config.toml
hidden_size = 64
num_key_value_heads = 2
vocab_size = 8192
attn_scale = 0.177
bias = "none"
tie_word_embeddings = false
train_tokens = 104400000
Each number is 500 + 50 x the weight over the matrix's rms, rounded and kept within 0 to 999. Layers, rows and columns count from 0. Numbers have three digits each.

# layer 2 attention query, 64x64, rms 0.141, rows 0-21, columns 0-63
414415462475420410436511516495553459462538460577566533528580524531509441501527459471507523400529522473575547531579537508537558454547544567553453510520546518523520516477449502485412482457484486
515634519505532573607457498515433571571427602511462459429367417431436516610500538536515499581452498490363422455394478466457385579461401480453555439503450464456511506526606467490535507649518518
451372464472421407410549503485480409483564419473453546482574561521521533403483478476492478442553586572600528507568504522523616501527540537554544543473600601523435533443483479520489536401488463
448567495494491525468534541492469525512480495516523426545528544412470492508552458521507529476535506382521513503465513459516480541510497539472491483518522496500510477482435505509516504511560555
620515530521487532565492508518384540541469444514542523508447500440484532488458478524524459562525502463456488498433454522512456494482488450443472439519508405422504465545548482514646473478492563
427396473506433493467514545569473484484499427510515503485517565471530488439439456467496481461556584531554505508529468556501546518562552494511506553501577516480444512473496446546493474502450516
371463505462457423463509519466568470459481498478524514522628507560572449480497500480474554440563488521508561496582510490480512479571505515548539561468489554550478526434458446472394523537509453
520467545514492550466527496527527484516511445454408478515574565484588483465505540449464501468481459538525494473528558499581511405509521543518505494521456572570544445470439509475510521480557519
554472511500486508531509566484484542524451493523606459516379452464431474541546490511529454610523515413428544496435433474484443597505504538522476518532529415484522518543557512492562419491447471
473588507527491498576478440484435549487473487518489478499465399552508536486491522548478503554567503428460445495498479536467439503473427539529446495490492500456469455532575449516503532503486585
489446497470469537451551560521582438550541434474548421545553537405552415585544459443477489449466513526529584527553459471508589457566544560516562546481480458591515504487411513496525462466556467
414459486494452500397561488509531458518532488531415443447568583499551496539517476492469509498477460496519550512582486487518565480572562544510485569517485596528487483433484446513477511507494527
516485469600520461491450558603541498550391474469584460516535534534556480510416555532454558427571536458480485488480451576485577463503516481494557490448480520508435546354451477536457449434562530
508553541526441550520506567543429444561494465483488460412505494515468488578405472495598546476483539532538438451471422454417510571488409487434535455559456424429595515618501484530558536559546552
569490517502461531488487405449577527524511397464475453477474484477482611538440435454486618545568462530546517471463376543513491564503506455532446528490473445519482572559485636588525501540473447
438464477543414563522517520544544417440440518437483485471525552448560568553570540546522536468522478517529537487522499420600432483467471541502561473443452524549511414453417483504479453592577525
486458515498504547558532577438418531545445511464527470431606465592444504484458528474528348391505457397592544529478444471457518451509524470508585488498546509524498416529492521515535576529543497
493491462473477586425488543487485547420412463551471557535480570532624512491462555511486447435490490501452574411516448432470564538511512421481620576530485462577492468480519565544530449457489522
464406559430570447510451559565463450499570482399484442501517514499664477498565442481520433458509551528510498549554518523471488504583596583589503461425556485470447487510490516507514520474439443
420437498471449502562431523502563468511523441532531606567573560542450498518486423586492554510450533515547540491456431451498547590533469517478484442540483456463403517552481494522488392478541531
515532457448504391429491489446478490543499518542393558517459505450433496543565429521482430500606463449544568498478576495472538544503523537462501508424508470463573486555489549522591543375514642
491519458488483543465580431519448485457541522436532370574547491445551396495478487473455470415602444518522561469429524473471433511508455515477532590554533526606488541520451501548503528495507499
# layer 2 attention key, 64x64, rms 0.151, rows 0-20, columns 0-63
454427587498471480479405450560511515465485526420518458540561481472498452494483452424531505441412555577580492523583444451549518522529588630575460591398552628610498558412514412509483628481538478
474493470444503505406506527489553450508526489480498509499597501536513491438504473521477494486535513537540541519560537457506546498534463457501493468504566507501527521477434516500503509476461534
468425495516558497493428483531443515622499502601527480495464515494569476519534468475473492496444484559546493599475416534532396472543546542443445511521453475548479522496554473478562580451496483
561494553409455510570487467568458462487497380488620510538519532433532478452477383500435487508482529540554461628552487603406533436547528525546473528512511372450418483538551500568466462507521493
513543548506433561562455482428581494451476467421505509488530482500528473463464483558505480551468511475569444474549557506454567563435519444533447508499481618501497510504517518525458514472435513
495439551529491548540468507560465499610469493552521460524509545459522503494474432466485503507436421564536513580502390542486443492561536503468435555469481493567436571452490509489547508355545496
495502511503564557550506523547455430661559496557514336525485572524503512532564422490492507586489401488481573661492379490546474517562506475452413514473511505527438530428491475529579517436474481
573568499498470528555505502395549555535531445448549516481440444554514495492467484540446470499432522434512463449524525501494505487524482496494579501556468462548484503531473467491525479465463491
584590508490574454503508561510522461450503522414450552452483366530495533446519527581498499596563599524474421424502481408503613483388459436499548454524561524403487440508511527523428399530462609
536558575527576499472494579475475527530444504482463474502520534529441483501484465514503448496527552380520528558491523475524486446549570544527494507491552455499480556444495513439577491391494455
435446475470484527495460476623535409668520556457471491522520525474612474519534383478410581556517386447580535656510439591566431490458609500484364530478515459574362612301517568653561672338548429
546581477463527413527527471343553576386404542481447525490539483469420531520489624518493563435530556479443467360459611504450519574497468502536606443491480605435556486592476504428465439570528476
499539547527494460516612504460608476369515514385395511439514465488404512493524529536467411603510496402484516374489588434523593493472538543508530544566495388420537501565545493548439441537502506
492449491482488490490510453521492441432466495526561407456518557419547482572538499497480484469455456529561526501542490602468446617545439480540528523542502411531468516476531537593551543437479516
611497535474537481558508486523565464516520494467591411464486444510587402446509592506478415502538501491500497520597549460428446560604512453505459570477470566528457541466496611495493524465490447
545542508460522560531518562523482532483520510409536470451534485508429414585429527579555558497426493486523412519534527508476505460514463496504576422427490432507466548519487481506519567520494513
589574500467499429492465535586448442503542441473530520571446536474497484568510477464498466523582447439503512447457421461368554484525504502493496473547511452545487508495568457484563423568469625
543490473560459581459527481546494488584549496557501469428470492361477500455489533472401560552452505471488506481417545509466476450508525483550556576521513533541481466439533412491489490563494536
496619523483549542470535490434512494435541377520380643450530452513535582514489563592509431524525511508458518433480494569425604483427469345442522459494558444451497465627440535515529462467490540
556510558447505580509543439460501479505524496463433517507491550469531505429431458455437534536489499543501475518559551522455451578533475459465453473511538500476499490519580569502447417568495486
542541547582493535452441400472571563483512500593526418518462450426496476532553424509498500472465515509468537552528542554498580518464526600528402463457515553528470503424478453469553462551562485